Part of a small language model's weights.
Size: 14 layers, width 384.
Architecture: rotary positions, normalized queries and keys.
Each number is 128 + 32 x the weight over its row's rms, rounded and kept within 0 to 255. Layers, rows and columns count from 0. Numbers have three digits each. The size before them is the row's rms in percent of the matrix's.

# layer 7 MLP down (transposed), 1536x384, rms 0.137, rows 82-154, columns 96-191
110:207157114134103069109143148110074111148096164099134095088140101180162141134147160165138116140176082107152147161160111166097100083127157157159116088122163109095172148100150133083106106158134153073110206113171169149104099094134183125129193125158131149143096162111174113183113128065154132045
113:175171165101154106127145153124129121123108127085171100100135141113147161165087129130152115086157082158191104091196132082158094115083046161085106143085127112157172143117113168159154166151103082095140089121069155123150072139095134116137144115120124145116096132100157139131119102093131080133
043:171124160120148122141154122135154113179142093131141148089114173144077133057079147109122103175152087144124140145063107114115163135094169134097145163128124167129053164105175130136137137132134151201123112189149147173182150134173102129098104090160206089126147175136188149114104131159151127119
109:103095179147108148104207110099115108124161120096148097072131123138139121104179148118125097109071170133113158164072126168142150133111079156084096139150123078162139165125164123142105137146124102102104062160129111099166107168087122061173153142146125142147102179142109144119083113113083113125
113:099124167111155151178083138082182122127143153207123131179122115130098121123154167154107112147153114164151140218159121137116136101141126144091133178103133173109144083195169132087085136125124067090142127184095159096129130101116111109192136107139099129134091146098183169139075137128129149165
117:200145103148092134067133168072152119122085107128104083140098091177091148109076157061155135176107101107181125117132136110102117106144128112082146097084073103122105145151160128112074133124128065181122102134083121112148148093122184125090127136127162108131148124125113127022086137097164065024
123:114107088094158160169134113130140166135120122153114152190074157157109130138121101147173100174131114100170117077104120167112130052105095150152132191149101157098092098203125150197118133078148125119097166122134108109138158136119086134150144128150131121129148098107168128122127147141097107123
088:081128115131116140079125154136116093143192167150080089138113110142143150109119115129088108109154102151088192128124142159106121125163115142132149126122126099085111201132158188200089149103135193110193121127100174165152161061103130180170118165094053174117131119174138177143076132135106125137
113:174185098109144107195114123241124115105096125151134152131160117066159185131169143134097107141136140106124104193118160083116149167130135102122132095109168133166146114081150114154152105122147097066162151077120080134140155127191155073139181150132145150178124178149169100132174147133172142112
095:132107125136115168136156110132135058169047110156130100095181111213165111108136130126109136115103125152148144127186111105119102105146094137138128152160130170148045145136154069156120098155119086176134104135125139160171123169118122098177096136183104087190098094154152135150104137137095075081
094:107141139119162119128093110149120082106126071121094066109145139083149127127123152106091114087057154096142112066127118144110081111109119122133114103124121238090169082107118059094140148154155119125164157098131119131132127180140150139119093154096101094139120085133161147080092127187134102083
100:109155207099193171114128085154128147130144147146140134134075040133131178066104142057146123067124125110153135116136116179022137144129070114078150137128166128068165137186123136122109167143116130080171159146128086167109110157131081131145156148098105096119144107106151118048125124103131169133
087:123131139143093139095098095117080118149141150142146124154110148123121181129124147177110160153157112128112137124086113132067064108193124158080138150121144126151135113171134177151110134164149135090131121099151107139108101128145082203144112131147103170117085105091134087155118079148113181149
101:199158107110114173119135113116139091142123118156109080100152095159118101137152171136177062087178142126125064167133124169127084093208133127155118147149081136106161116132113130129131135109137178104168170167093180163122117132153154081129114161125129128167129184096092102119124144120199100131
104:102139107101093068113148120119161129123132107111142140145165113139105165168124131101183080148118170144142146136090127161110116070092087122118079178112164142139081134151074142114121078089060128075136147150174085147104114086138086157095149132127137166168099162127125166102162130092118109185
112:130129128186117121116126175167098129133073076170136087144092144094212101104151118136139125075128136152096109145094135174091112108197148126093183157110170161116090125139122089138093142147106119097128164194129024169101176111082142114159102084131123127135172157107102058109101173103192174148
039:152131097092107138121132157103137176148163169109096158090076091104056152088098159127122131150140150179110116131119121096112130138146128117173165122148112135133184123105216114108089152117159158108098120137129123141116177133114114114105171135078168055107141161131137169156104121165087135102
014:148118131121151093166184150148234118165127118120165190112111113151153136089167177136116167095125145146105133152145156132000126146129128099107071157116090159113103128109095119134129170101103133119125180107063123184077137153078110145127089129109119100106159108101160156124105104091132148166
096:082109165154146161118138113072131157131116131114129179171117120051160196138125215193139120097075166091140160146156076118118103158152102138142060195106079137061176166184175144107175083131083106116133102117103145180117140110133144094113072142153135112170140155158159113100170093179151085132
033:144081087096096122150099133107117123136096108098151097164122129113141064112059180172180160136093117098106146089111088101129154151147060089147118164118180140074158159138162113124071154167037071156106155125143156146129125085141132144149122136079204126138138096096158199071148196093216089121
103:156091140123132157084162101103085122149145074190113118147139135153148086138113161124112156120141055112082089160185060100096076216111114121079114141115120161140135138189133135105083162120078145137099088115127158120127167145083128146179143081111169117142146112149088117150170131158155154086
116:098161138127123160133114146158137148159132157113065107150105164132138067086116165117110101104144115133151141089162116122179122110143124100111124127199142145100144128091109143136151103082122136099113116127099090143160074175123167091128121096065074164120104116163148067137122114138107124129
105:056101141137105095161148188106135107072142110135148150106129096125130050207105116155109118151092167114096116145140151196110186149104134105148142131102151147139124075155136091154134187105136101131067176068146124077081130160099140178111164136106108134088087163164090123159111117135135144138
104:158091160068120158086140127137128105147113155167140157085133123117142138123102106101119097136146113144116101117141087093089116122168078098085084159123137129215120080091124123182130125127123116144108206121093142059188070140153158068111187167095142096177136176120182129134173121100111133163
028:184126161148116129186118196140121103149105134153156146169099097050162108111114095086134071096124080176114118081125121092169125120124166150132130131063130072139136152122124093064091128146099163172122145077136170072127088117108134120119206127104116131162106197149145114063159130199100132127
094:154114139137155107087096160104149116129144166167155140124121030154102134129139129142128144128111168184108112115159160134091148140176180132102151153139099180148112131165020100188152125149071132070080124158110097143119095108176146118112111156145137084028142162127102123112131125099071141140
100:130105174125136111115133193154169120130092144117093157105144118146124101209137111095124147137142102175052126139086107142143155141184117193131124104158137168114117159097149065087129141146129102096142138102151114174126134085115178114137132123133128156153164101064114105093143123131091071077
099:142134176139112164104178114132146102163130066177121158183142151168171085163183089120142160188069162179097167060147157099094146153146107114125099149102137160149143178154179119154143083139096100123099125113076102153126119144119108102160085150109152148052132129145179091070123122145181111190
110:117130146179175151154080093121115072133099105141188058142131118133164091135097135164060128139111083126087122124145144153076092141151059115136086124077149104157135165108098146192161152151124136068173105077127118120112167113201111128084085101114150159128138140092104078111096103122061150113
104:147139161070160156135155112114141128170107109049098175128132135128161184132175139138107052111156177137145197144147110126114115111103084079134148165126172137117097150165164118112082121163105166108171085156103130120027139082099177111124120149164163152082120090158201155184110154150101152066
111:133162140150117138082135106067092124104142165098164104118139141131102124080138135131131090183132189137111130079116107129182196138118119153113106137155193122138165101112172143140133092115140111105130111132064087166118111077122142078156082133112120099106082113126134117155132193147141100090
041:137097175136124117098103128121091096180121150120113119127166115153206231103087182109179102167160133100180119101175126162110078085114093154157093107131125137148154137096122174105145075152146124107128163118159114155151106150128124116126111082117115112037164127103128129120130104082134123104
113:137153168151144066089127099155199108080132108140121121141152145156114106109140150077141158137137125128070146162118115193118138146124088151135186173120146118136171101084130094144121134119111144100108061130156153149148168195132150097105092133096150135086085133131140113159114147145143124090
098:168127125156141118153067087112194127229171158119115158169204201168079123066125187141163143134117144138141168132149129148098132121143107135111189091201158158168097082150115158110107111134119153093126130083151130099118128156170108098086121081160104115083157116112135129131104106105105161118
115:138149042203088063104031155065126070095162115104120093092172116118101170130130138157107172123139148159137130143106131140162079150087118133094158122038069160171141142096135155112086123079100125130100131165168110122104142178130095133145091150107108170139097130131098140078126114118159127118
106:119151060107163152121098187190147172166149118135168189097088117148117102136140164168162144154087171125096204068198150115160109120165180134139129156170150154135195137135082090086136127108115155126146172153151140128111115125114096104082132090120172143153207173156171136152139128141219127138
102:130114124153123087125145153125142178104172130142208116149155150120143108182182129082112165086100142103050178120088083115113125164127147130216140088098115143111140092137134100141137181176116124090117117149095107090087153082109132087128097132175088140127114097126179165169132091158130131079
110:145202209138153161111121116166101123144067092156188166126134070126165095151151100119146113097119122125124107150085147129187168148179137104156123154146071180136165082146113091166088088173068132121113136123080092111170112109063138101088130155113135128096168163128127067148145185155151124142
113:194155170156125156148196125119134123107183122137159197120146080202102151107135072138102090151175092145057142100116124165107111125110107153086111086123024145141133174160099121131119094135098119107125127131132056094079150110144160119113104116143116119128159152137135155117122149135192080073
097:091107131123129161164090189121039155170086097144116139130176114115141164133152125181137180165054062109075134133086119130182168113181135156154181185121162111164134131160075146165141088202127189121091057157114116136066144052076131135142091144086155121123106069164156137146112160163130186112
102:097152129141215139141110061109168165111113114084057113077147122068120157092127126114126106130122117158140093133211103161103147131118153123140125078104138175147146164116141133090073098168109161136156063134126099184107147054122101085070108146122124156140116125088157075138154152148166180132
111:125165049103195086063092081146079165148127122153103147176137097111137121089094094121126129130134160119108137191091163194108176118134090084058143091176119107148162111180089116176162125158125138134130142172105162121098112096178120134055096150137148159127159140103152097124159086121179139155
110:159077136133135035143112173134078089012132142123133104175121144122141171061158142101159141143069084178149095158154132110094134147140125180092177149087106128102111148095054174118139069078151102156145134067093085139142132090031160105175140116194135126112111149118141122132121092142146154189
104:099143188155146128160081121107082145195164071225064073091102126101141121174129107157184146126142124091155118197121112101091166103150095126087103085149118115142159096073125089155133165127139124183139091128162120139123120128073124092187127154171090113120120183158098120130187128166189162155
109:177150164069133134109167137092132096092067137170122101106142148095121100096160189154151107171102159140102088111145082153152133142133110163078076138158136120084104163138086129095172099141080124099160118169085181153119092127159098128132065092183083097092119087125111173080122152122151137057
017:138168156136118148132150193140128083144104112160072113152107098210148159125125151152160150146134157102098143142101138173036134114177130164115071103104170146124130103113113150100133142086117110134190103126178115113118143134110112113136165094146159118171147185140151156127166119154097101123
110:222125116079092155075155166152116141109158115133108078113113100139149177098126137134083122129101150099133089206143082162143082113103109147116119137159135156167150104180114163113093163134132133042080127129189132152147179162103109168165150159111136157143143185098123151132113083097111129147
100:148068097048114125150126187163129134158089083137122155142099104114159132110116107151071115136116152152133141165097104124119130116118126118114149193191104103122166103121116137116107107133146115100086106130115102066116119144177095107162133154122176129110153189136172172135152084117115120138
102:119095131195166118120163114139084094124159143153112154116152141126096142162121157140139137064135112132108167147073112135164124129148161137107148142140138132120097134139145136087139074122106072114139141097158125115077198112129113144074153170176112128132140161102130128112167140146132147179
113:152185130137121170106198149044119107167116106090076149059139142123128118149133118109120152085145117096131178097103131138098118107090115126118094111177165138122143099129144114061080124092110102079152140121110096151097062131108069085150160130174122105115043111097125132196064162078149143144
093:130107092161089120139136176207079136177092150157092089150110101164085120147072178109178125126103117126101078105150078091119100132130127135112145212103106155140151065129135121142052219131141140129151128111102134096098153089099064120156042179103169138110178104144079153111106122115159152136
105:198173106178147181106103154145097012090146176137066157122168136101090135119128113145124090149075161168065093093104094125127154149099083134132091104165110121148125139169130101132091112164135127116138130122142099114124142057133136095149105128110163109145092116128092131082072145090131122147
109:120105139165093171123142110076117110161121142151139142100170141182075145148150129093152144150144050122098152078150072148117117111166131113086131121081092174196131149162132153128120154118140147119068097109142183064136157155102149114160047156069070227173104130174153157134155133143144113154
112:069201150095121104119092164104125109129107094187131174145142137151123176139093166140121112135132165188107148140067157099152132173147151090073161136128113120159171125152164098080100100116085175131105104080112135086121130129101179165105089139096134144115103146154130135164158156064141120135
106:070145117129158119158215101114101117127132092138121127131146087162125134125182184126122134101092117051121052080122113098063114170084112182114091120183104106161190147166154098146104102078150179057125130066110094115086100126068099137121083116146174162073166190114117135125094111094121126060
113:153091111149153127173137170165086106139135086116134082170098115165158124116157201096113141075157166116128149158127112127097149144117141108175152110124147058146097094136104140155092133088140108143123075134185190111137134129087143103145135140142123035152092134119132053080121182115131148138
020:196103168130131102111125093153107148133122159152112181164137106071132124089108122183128142142141145123116148139075122115126101118168184120158086161142143108021120132120123102120120133056181190151128093098112064179164131120112126128082183122145098140141157072163104123128142131133151119138
036:118172150120130118123186165123172122117102192163164144111146113117101140140143140097108106124133157155137113109140148134112106126161123095121147083103157171210120160119107116133171145204155186117121157112147140085133174134162124061136101133100145065129130146170140102054113067114076194110
096:202080136113116180125105175097131152186149116183119133118128181156122104162166108156141147147105073115080139064090118143102114088158130114080139159073125168138159149129126144128135167128102181144128160139151153079144152136101115097134151143125152174106129136159145181166096155138200155111
112:078167169084165122135095142208178110157115191064151138103159149143130149108113166132174050135104184142099107200146079180067113078124118103092144148101120123075072126141198105094136119088107114100143150147157095129147095133110146140151106134164118127170085181206116115130135155104111100125
107:139098141161141201135153125203075102122126133150123157139146151125195035113090102148127134112072080147139123137141125180116103117148125111112142129148101128113165129181168127140135120124135131144160101122082145168102136156064120091125135155118129095165181133182128121114091128101141126154
103:181109108155144110146111128164039149121129123104164113137113096082214119098075128132213128101137106116151133121124126127104111122142085145106130106154115131137141127150111080092112068093144154176163144154103130110105180127146114090122138132165137175125125135079102178110108159146141149104
062:189137114111140074158153167160103123108125142103121180137128104126125158152188117195106148116073117109152119163117128067165138158100130120081199112085100183124087174139109088147074176142109126207126137091162154154151136100115128064151093143104088117165172107113125168068105064120153119120
114:121152150164107203174126114081128141110137130135092081166170124105094200085194168149113167096140124171127142121127142078097096133083154046118188152145153121062134164149121100143156146130168112091165122076056084153125108128176110136150187124147135180162084081140140143137173134129092096114
113:121108109107169126159174112125118128102126120099077095072089121153193099155133144153124100118068075127137091155086057115180120113092164149110154121133153132170054080140109163146155177142135074083177087171107100180113091117072063098086144143150148132081183138157150163106117142141111157130
104:104091120122171138138178086116129149166129174154163075107211079114133132165156109173099159089125143130142106122166100151071183144111085086165147138123056109109105145165122073112099170106117142162179110107133068113127115188108101184106098181130107114078127096115128116188127158121154110112
110:143137105122107174140156119137141089069130121160128158123120191145132104128137124082167132160150117123133097139154077140128122147141165134101102142136107159122187102133117066137076131148171096133060134139145121147115194125182126104126122093133108161111112181102123108136133090116099101168
101:182152194103124085148152132123100061129130031080145116093163178126153076125101141145139132202105098128109112120087116118094211138189145070158146132081107081097108139133148138131086156147124083136149110102122087113083170095141153177155053119126116132110242112101138140086148167130177165152
105:132121130119091111152142102118181179129078118109178124143116075129143099076084124071162105132162160123112145130092110081108120130065202084161162163160055154164127155102124115127117148136134090132181090167114079185104112095117138153136058122152068128096115173100148107138102135104143156081
012:097101131121146138109101161146120074201095112135115079148096113129159156143150152157117125185140135163147106107114075168122126100141086087112109222135130205186190138124133086122116140163130080066147138130118095129117168157124155111092120161138135133155182167111086121113149136160170177103
103:091095159138133147122149114142148184157118189154090108083133121140135147126175128178125132143103105102121141140159081146132112144178114071098150139182173096064105141106074166139089119154078068079109119114105079097098139145126182147148086172126116064143149134155181100142127091107111196139
110:151128118120122157124175108133145134132146223138152114127204140174121121122171146090161132167153103181098110107130168138094175099154147106103100180071106159148109101183143099088101043118178117111085192099162161093092157144138129121095093153172154063084090093117145121216107107123129124170
115:147146156132116128150123118115147148096110126109119128198123149176141123126123136046119124103151131055125213182074077172125144105163103117161066176094087171075123104165168084125143130156120153160146098147114128187126091184122167072119092117085162108143138081103126162156155112093107127141
# layer 7 MLP up, 1536x384, rms 0.14, rows 83-154, columns 96-191
113:138051102141081080128097147139162092145107094122144109158145154207169141047117131180153104103111102113084134166146122101115153135163151122132116190101098148203112151113126138135067121072128081079098116070118132113091140139120161118165194148134122136116106095105127111170175079140131120161
036:135121112168229172132134112131131099130151134165067166083149062141114094125131111106154069141125120112122102068110129135136122098117158150119174076102116124138143174111125117085093162095185149119111088116134132092137129164136064142117184142149169136149178147150086138106166171109118102153
111:130075126150118102119113105131110136118093159136075088113108115113156092130157124171169138109099115119075146087109158165139143122144090149078148148128089124135045111120115136173117099095192105151112078190117107119148067098130130090135154066080127152154129096080107174162126115074063076138
115:138115162130141089168170203156148153076171166135104164066088148121121123073083150121162114133144101137134120138150162116111168142158098100117163063118117160162130134148084158106105109108117095073123068117094045108157122084161094137120115158151118133082060123144127122149045062131159081092
112:085105091193180193135150106165128076103069134182087076150102121114154115076113184104147171165092165149174073135127142108162103136091112110103122186116128137100087162142121147153100098127115104201080111112099081143127073181111135139164069127174107121127122100083088133159127139146141192119
119:173162066140179085103136170182125101134085102108162190073140080181180138123150078083110144101139088055141103103078162117126164105083183112117084165147152098173104126193132143116108105085114122115115148125096133166164125167117099149070152143096098115098123098114164187165156109161155086158
093:161156081091087173210133138110156157111051111134129158159112116088116120119145111127161184115133166143109109131137116077111113145125139173162143127147080135121118120157148147085167137137161103185118101127095075098145078159123097142111204130189141117169108141120135113064108161126143127087
112:109099145169161163120137125132076100135142143153144088134171159141100137110120052136111102176114109176118105150100084096094142147093141157078150094132141109118047171131095100163171185156143116126163142147120128091123128118159089160151161074144123155129128084111109123071093188106096080202
089:125134167133137107115151151148087098089074152135107147094101157138187151127127116110197098120118129162082115156108111139132165098117121075062170167157114119163152068159116076162122121109131146126147128167156146102168134119038218129097093116143156165087064255128130126152157152158114096130
099:136099105175105135116145122173082049122087082115166165095143127129130167150146118087144150080092180111141148106152195177152088131105143089108120160149144109128247141135092151138104084170125123086073152129117136169160093092163144134153174044103115170154140155101138124121143106120049157068
093:158183119148089146103071154133150089162142185168154066118096120121174080106129125112078176163090118169139098140108146104130130153088151137140094153065113128114077101099108132125090106108057077122189145156133086120178203148139229169124100163118160165141126144105089118120146115134123094082
091:175099091098157102151128074142095121115088126154132087141141162181098074151121146131171144087148164113141115081140097125099119063171120143172107155094102148099158169123135103106156121104128102149119120112156146117145136129119127126123067075157160152133105124128176125101117127108152100144
111:143180131109127139089145135146109096191146197141106141147107156198095116188120175146138100151104138115145033145167146068112090111115081153155178129118087140123122160106111136092152130137114102100172105126094115137112112157115015058125140120166084044178127148123177138133132145143144089130
102:137079109056062095141160092171144175118135110108166103122157080145095147185156108115109111147145140100156144154113125157139170116124157166110124100138107141175164130106085100121072085065065123159106096148151120125201153100058103102079136132080152121140166160109150103120144114035119105099
110:063124081192111051140106122171202124156137127060115100035153151160142116148121166128184150130138163145180114143117141126134123137130091113131101088137083182145079119149144115119126110156098150073136109146127192122088139128098182077131138176114093161115068136165157171178129129107097140141
033:111128198096114093119140154111107118172112112096110133058106171146148117109150067091193134138131158114125166118121124175125139113157124067114101155116124146126193138111117097123150119088176095141106183108098160146185082157136165051148110088133145133126137119153127093174082158168122110209
013:118136112144171101067109091136076085139050121160085113104130150159118058137095074118125144142158111133107084102118122052139107077166117165158164126211163077151103143086150154139131119174130171113192130115124112096168140079095102123079113121153161133117099138163139112129131144112122134114
098:176147186117147132111156159148114100142132069113061170181146128152158133076130145091102124161140146106188100167131167224110110200118130135116107091112135128111134077105138107182098120144134158173095122070099074122205124133140145120103138152045140111134162165081143071144081109116179174125
024:155065118099179102080137114120120071145123175163103187069087134180098085110126059071117089158179195122126050116195156117084153116136146133124115059103156096179146101124139115140112114116160137132139091142127155098177152108166123068085106117110164165113182113122029143151103080170083142150
095:120110143176125066135118134129108109152148149137123079095194136123116148097148130133180095066192124126166120083130120168143090069110151117165132131110141188110100079099157079133129138141143150150156106117104141199184130223147150142100041152155137116121135171122073154101097164154109127207
115:078112107114138131200102130127094102169075105163090124145142176145136095170094198111062126080091080140141104150141098111175190111126085135134155130118068157101148149110151130145110104082159144114126100150180134124149113132105139155093143084199049151143144075120085125141136148122162144125
110:143134151093103057151141156098138118108159130152078127150177109154078101140123069142159140129109148105156088159111117135121175130173138126142151131079144084086098154014126129136160099116111128165101142109095137090164146163107189148141150125130142124089087144144137124200172123104126073141
100:103135094120154123100133091090124116127161135121180127218143123109128124129143095132078111112068126129133083025111095131134100150131146090106054123127119162104060117070116125089122188107147126128085149160131082180211117157121138126109128111099122100106116084079121162155133149127116138108
032:157116111120191107093106084122178151090145203136150139117154124142096123144197194125080102131171085124129100159093101101106186134124069148187150123121137136176156146064105156139196116137065113174131144157077136182124089156126134166133105100143111135174172037131088112149090115101173124196
094:151130162091140111106112114157147072113147130149153126119146110154128154117175159085135123146131140117159038123157142186123103170125156150104157158111092183120106158099060144074101127143190175086141180105164088134136146119164105052084110112135108061108178087142125119137156127126097098094
099:154111091198143094086107139135124159090147156101135100118118131128115110171179118151070152154112102129133102187107147135147130082211126084107127167131122085119132110122150124151119129137148167132161122130148095097131020139148084146151134142169167137143054142135108093128161118139101045157
108:176123167147096070140107123176130101103128109167128145085139141080117120133109111157097138130108146163077170108076174173153152100071128182136126127123170121114157161093160145102107136144132141094118130147147137178131126102096130147123089140095143142133134092102089134080101164125156137152
111:101154084177128161102147161158094118102151157160136155155106099118152089129093174082085133145191134112174114099109124108142051167119138100120146169120086110139086150132104159125118109146140121223173095108070133131124156114103116165138134113093103125130157127101157076134114146095138125108
096:110160113130123050147118104069108164056172148163096132117134130129159148102140160136129097185129119185106133120109124104093139110136138100137079088151189150128140172104079057124123121066152110128112118137131165088161142112188091142076123117162117156171129088136132076140150092197148113161
115:164181096189151137162159107118155202154171130129117157156105138125092147104103138164097034128070148153170160127146183122164157133161092151079112141173167176190113095097086164106160119007150091087125096092122163122138131089121204130138123199085166123121138130126158123121136123154109123165
036:109132091152078087173103147114191149138167137176107132161046133127117130150183145128152066153132204123104136139119166110129157080080188101140174115114102125092147179060109137184202136132136113109068134159102076150138127103195117107157086183138091073146077169129090157108153119158146107121
108:145150123101135144170160162115198111157147143148121071141146139110121105112109074089122077135105093113084108105131133122078188177154137137174124134156158166117142150143135117173241069078151141171119149136083143117113115126121147110132087134110117118137132192148120125171098172126117125109
098:146110135141210096120129132168184143123124129143113102132161123087133128082169164090121182156180049136152116132145125111091126113081136136186184066168109149095098142152115089104122112138132214129136114106107092132139097149140160120143123111117127099115133125118106087171219124125074157117
118:121128135157129143115088098145140060124178122115095074120173159099155128136164137123129186102100107161087117180069142142103104127114114100124101146131147136120122090093114143120075125090088160079117101125188086150156146198159157125058165172136120106078099072059155111175067163151157140181
111:105107108115191141112123063112119081170153110091115127186033127033097106148076145151077143159164100135146097091083166137152078115109110117107146197104136129166161150103134147115101074143148173192144140161135187131197150107167184152095147097104081172131171104172146126121107137103149082121
103:081158098145128087129092101118100150137163117106179162173114098180162149103107118099099215186101090159053052108110091080112156128076188188132161134116124129117130056136138195131109107130112110142173123109098181058130088080152067155144081132079106129105157118161129136128079193077115124113
113:133087141182106168152158167154091167073143143088109099067096121138089084111210104135087148085112124108141133184115132106111155145106118119107156106115062052129125172137147124215114065147138127134109099126124164109165118119115096170133124077119114120155079128093137135120157133169193138159
107:156110097153187096084135152207156123166109187117112152074124168155164093111130093137157115114159113132158110180152083127151088103118125199091160184087119120110101223096045100152147099074114138144192122154185109180112132146119131142185173171171140170142097113138103149096183153105158098116
089:115082134114126144099114198157149157147134092116171079124130132141156138103185104145109136151153151119151104126125158119124117129154158159184140090099094137104125128123095110133094128184082104152125057128062110088115113120095039129113099098044160093161136081190143131135160153143126144122
104:179176086138152112144145086112180132096123104144187084138114110140108117148152128110104113124078109146139122108111132121092206170117132125076097066147114089134132107087177132107151133235103137153138173122130174153142187146145112092125119190159142098147077084138106084107127097123144063130
108:132138124166122158131143154123116099129131114150162125131211157045134154194117152106101111179199130084104147208144106120160157189112143152205163143088123107152072171147135144087122110101122141108063146123080126130164084126093156159124153093156161127096149130131085090140142157125187117122
110:114127060123116132131122102054114068095111145100100159144120142135131142042115140132070084157168093151147126186169128134156101191117101137138194093145099126103104099122118201102140155111131105204148189074114098103144114081099138146125123101139115117110155086131112149089141150135170145159
112:081058144139114178153115066048118189126097088175134160057132141119113089128091162126077158129120099040154144141120125113084140084085057187149150095104105141107111104131127102111131179089118141139112140126111111112117170116141092113123169109139123135143038167135145152120116102175154079183
110:103122169064127141125156172155118090079141077113152105131142139113108130165148103062101134117102109078130142146104126102131132143152092147141102147135136138116115154147166163143109102119174152094123128194156137064144148209143122135081146138142074058088139087133169147103091139100135123129
016:114115163159130141159155148123143120130118139154143127042113119154153104098074066153097167131178140118158144119119079148202122134095132188110119151149183196120128116102166114128049095099143155156098105122141058050141098203131103119131137141118164117139126134117143157136109135209165105134
102:176117077177060163137182142123153102069123161096113109140117087120121113142144186164135139133121103110217110157137087129100114143186178157116094113128100081120129157103145111096132119132192130133059180152147112146146108171105112169191147127083110078080122084068119082118114155104084119179
099:082172135135064130161067175138132097117151135166128145106111105145120156170143099106166123180207136189159077146117155109102187131153106160149128078085097162138147078127117079180186084120107097057138133184096129121098122153149164078117149134136040095067140124171124095067150187129181124172
098:095110091168119087129144127071174150196155107197191156117152103076122108139161148134127101178100133184077089098086112146156124179115109173112117159174134088062140154185173145166094147157088126089133110116060161108128133075144099143149142109077125145171152118118213092117151100099127123101
114:141113113155085124158150110109147144172059141121157188109173194157105143106124108157119092141135110130138084133134100183152115152105125181057132135132176161159096129100128115143096135130134142082093158066187113162032070108105106059156116133154106107113100105104075099128124099147148169116
090:079148118099157089145159134136114137170121128123087115111117166129159131121104139056094116125081162164126098120133144140088106146102103184153045120084133154120128155158133090110068184061123135109143141095101075148149108134136204114102081114158078077114096106129125107126191129158141121155
099:141132154169140033077136137096151143131142132156130205086122131109196107143158096122161069140096130090124110166069109177162132162096150105172162084151113188049188117114100104081143167139131111099127117152121100097128159135114146149134095167140049137134098171112069136150122130081116192133
109:184116122089098146074101114155147107151146057160084075161102198161129129157153119170143121193114072105193145127157205087132145145111141157094074102146022105147135097115102066146145143152168100159134166095132124154146146138110103120183131117139135199116144119124128144168158111227063105138
115:086100067134143133141088120128176112156164176186161144110160130111111137132084144185141168124093038151138162105150183117113185110131164163107067117143164117120134127165101133138092095153103083140093055104138088102102070096127175098119145102109090098092177105122122145120068174135096174071
101:114110162138153121157090112126115187125143108152143168133093143200134129103143165158113169167092076093145119134098200107101147115157109170155175092111150102119126138151180123149156078142203112103152137091203142102185076106150042076175091142119068127177132174093046117123143175105105150110
118:132093172156149089164147122154163152120078101121147098164141185139108133155110152076136157154095145090098139093112100164137139135086143088146128109129165139129115122127116077138168138063107106138103103149166141074126102186137098118156127080110137075194140122163172046121100097172118119150
021:135140126186125110075165110077072112176185165104122122136176108119147148164084079108126129141147161148127125177123112085114154100180128148107121120191088186117175106139130144099118208131128134142138100118166175116137094110120144139122122069111142067155108122058096099147155145137088129115
029:135125107122173131127172085124120124143111125143203119130153113185111146162126131054130193103130126134129133131167168139151126130142168213113105087103111145139133155197145122137131111118133193172156099171170140115175158106083115106096143136115083120170187103136124101110125028135155095147
101:095199096141108118067089136118070177131147137158109069089132090155129169197123174165077093099187108054145087108134213124148132102091116178137145093148088113088099089147089166135076139127121121141118098153145086181144097216146093097136111108168113167146126155078100118116150068161117163116
109:066194049127135104156101054137137106180131120141132114138102127129113124169150132101133175160187144156057156176166137162139140100119151113099113146107128116150164172141149081116101109103161135117125126110228156110097052118155196116113080084138161075104115169081095097129103112132121125150
105:146161116148107187112126134173138109146174072177154130117102135148117110110136124133122139181110162167172083140134089125121175160140150148187177140154136156139074138119106143110109131156106097153153140134051148129125104156101123058137160144103055125183098032170116128125159140118171125102
109:201154074099161174101182106099161087144141100105119108085147074117133160163118148136105132123116197160116119139171147147148102129173136162069112141152107146140123172143135153164056108189144128157141170076102174151161168124171084134092095082086070092106145082122084121192161124133092092121
062:105132146130103106077114206128166130118149095141102139124170170115100152133123145144119123150138118094176110099090106117144167115118155091126169051132121082145088142119154171133131135086141122123099143181082133114115082122145102123131050106154105106081170140117125125049137128194090122142
114:093096087142100090149123095067116148062132157141140145204105074129149109070155148178082108220141108136140118136107111164145120106115132104181188092139072141123128135122127176113105123063131182161118123125113130108118154075232159095184125131129172149084077128090123134126144128161174168152
117:095135132184076133122117067143150148122099170147124148117136109110151145087155153131162106165130104148160102118160145144133175096040043191116179126128111123133160151097210152153136142122134145146109147072156115097175105106115188120134131145116163058078144102162113122151132100110122144101
106:129093066144142138168159125109078125127139139138130150132127063090103117152150175142042138135053159097127032129085081095122131150117088096119184125077128150150141148106171111114069122107155114122155067158105102134152157180112176075140096118100093124098174142089186159184108139096106162126
112:122140163184138111126156140073126103119161126118120141093082171134115102147130091142157144141101125073163108128145085128107207114108143130096140147116093123092138099133136155201125086124094170089128142154159173134175131155068187156115141125121112151138097100067093124179079151170115047113
107:082156119087177141159137088169130143120127119110140132174172134125165110122103083143134127123152147108133130112164157163094155127138170104109149154130184204091122150141143207100148177126088167152100154148126120126123187087088129101116130196057138153092094102113140131111112126114125133142
107:083158101158175187125137113010082140132123108128116134163119130143055119113101138117137139175141118082113115136120084089124160136045194056124124154129152102130137157179131129135129108154215085152192169124144148068177159152154142103022166119139153160087090135111121140112104147079148116117
018:127146123156122070115116108124151094138146117119148178113098240144096075161132157152004133106167106123182026115134117156135150130141091175138153100100131135136127109145163147040150104147106089179095134094150125091138086117103136117143166135142106103180154061146124090114153099156128149155
100:140099119128147074188187108141129128113105144124139102119097181139135077124113138155149122136121193144094146118082125143121079147158128130142141107166178092106099094174085069173131154163110191147150180140103160124171101105075117169103128086106123051168118177072129131172158130123115150140
112:085050169101134116112140163139148078167101155149102107154115154163139090184129215115132050108143117133168127135066114106118174083068119106053068142161130106190100107196081081111118120141170167136146097134147124124140165148111109179093116103148075093125137167194100123104117136131142122179
112:099151093194108127110158151107084128126080118092099187188065158182112100135118101112113159169145169117166131137175127117126152106164163123113148159105117118127157108134135135114163113105079153070146139083154160078154114149114111176074157141094181120125153084096119168125106164087143123125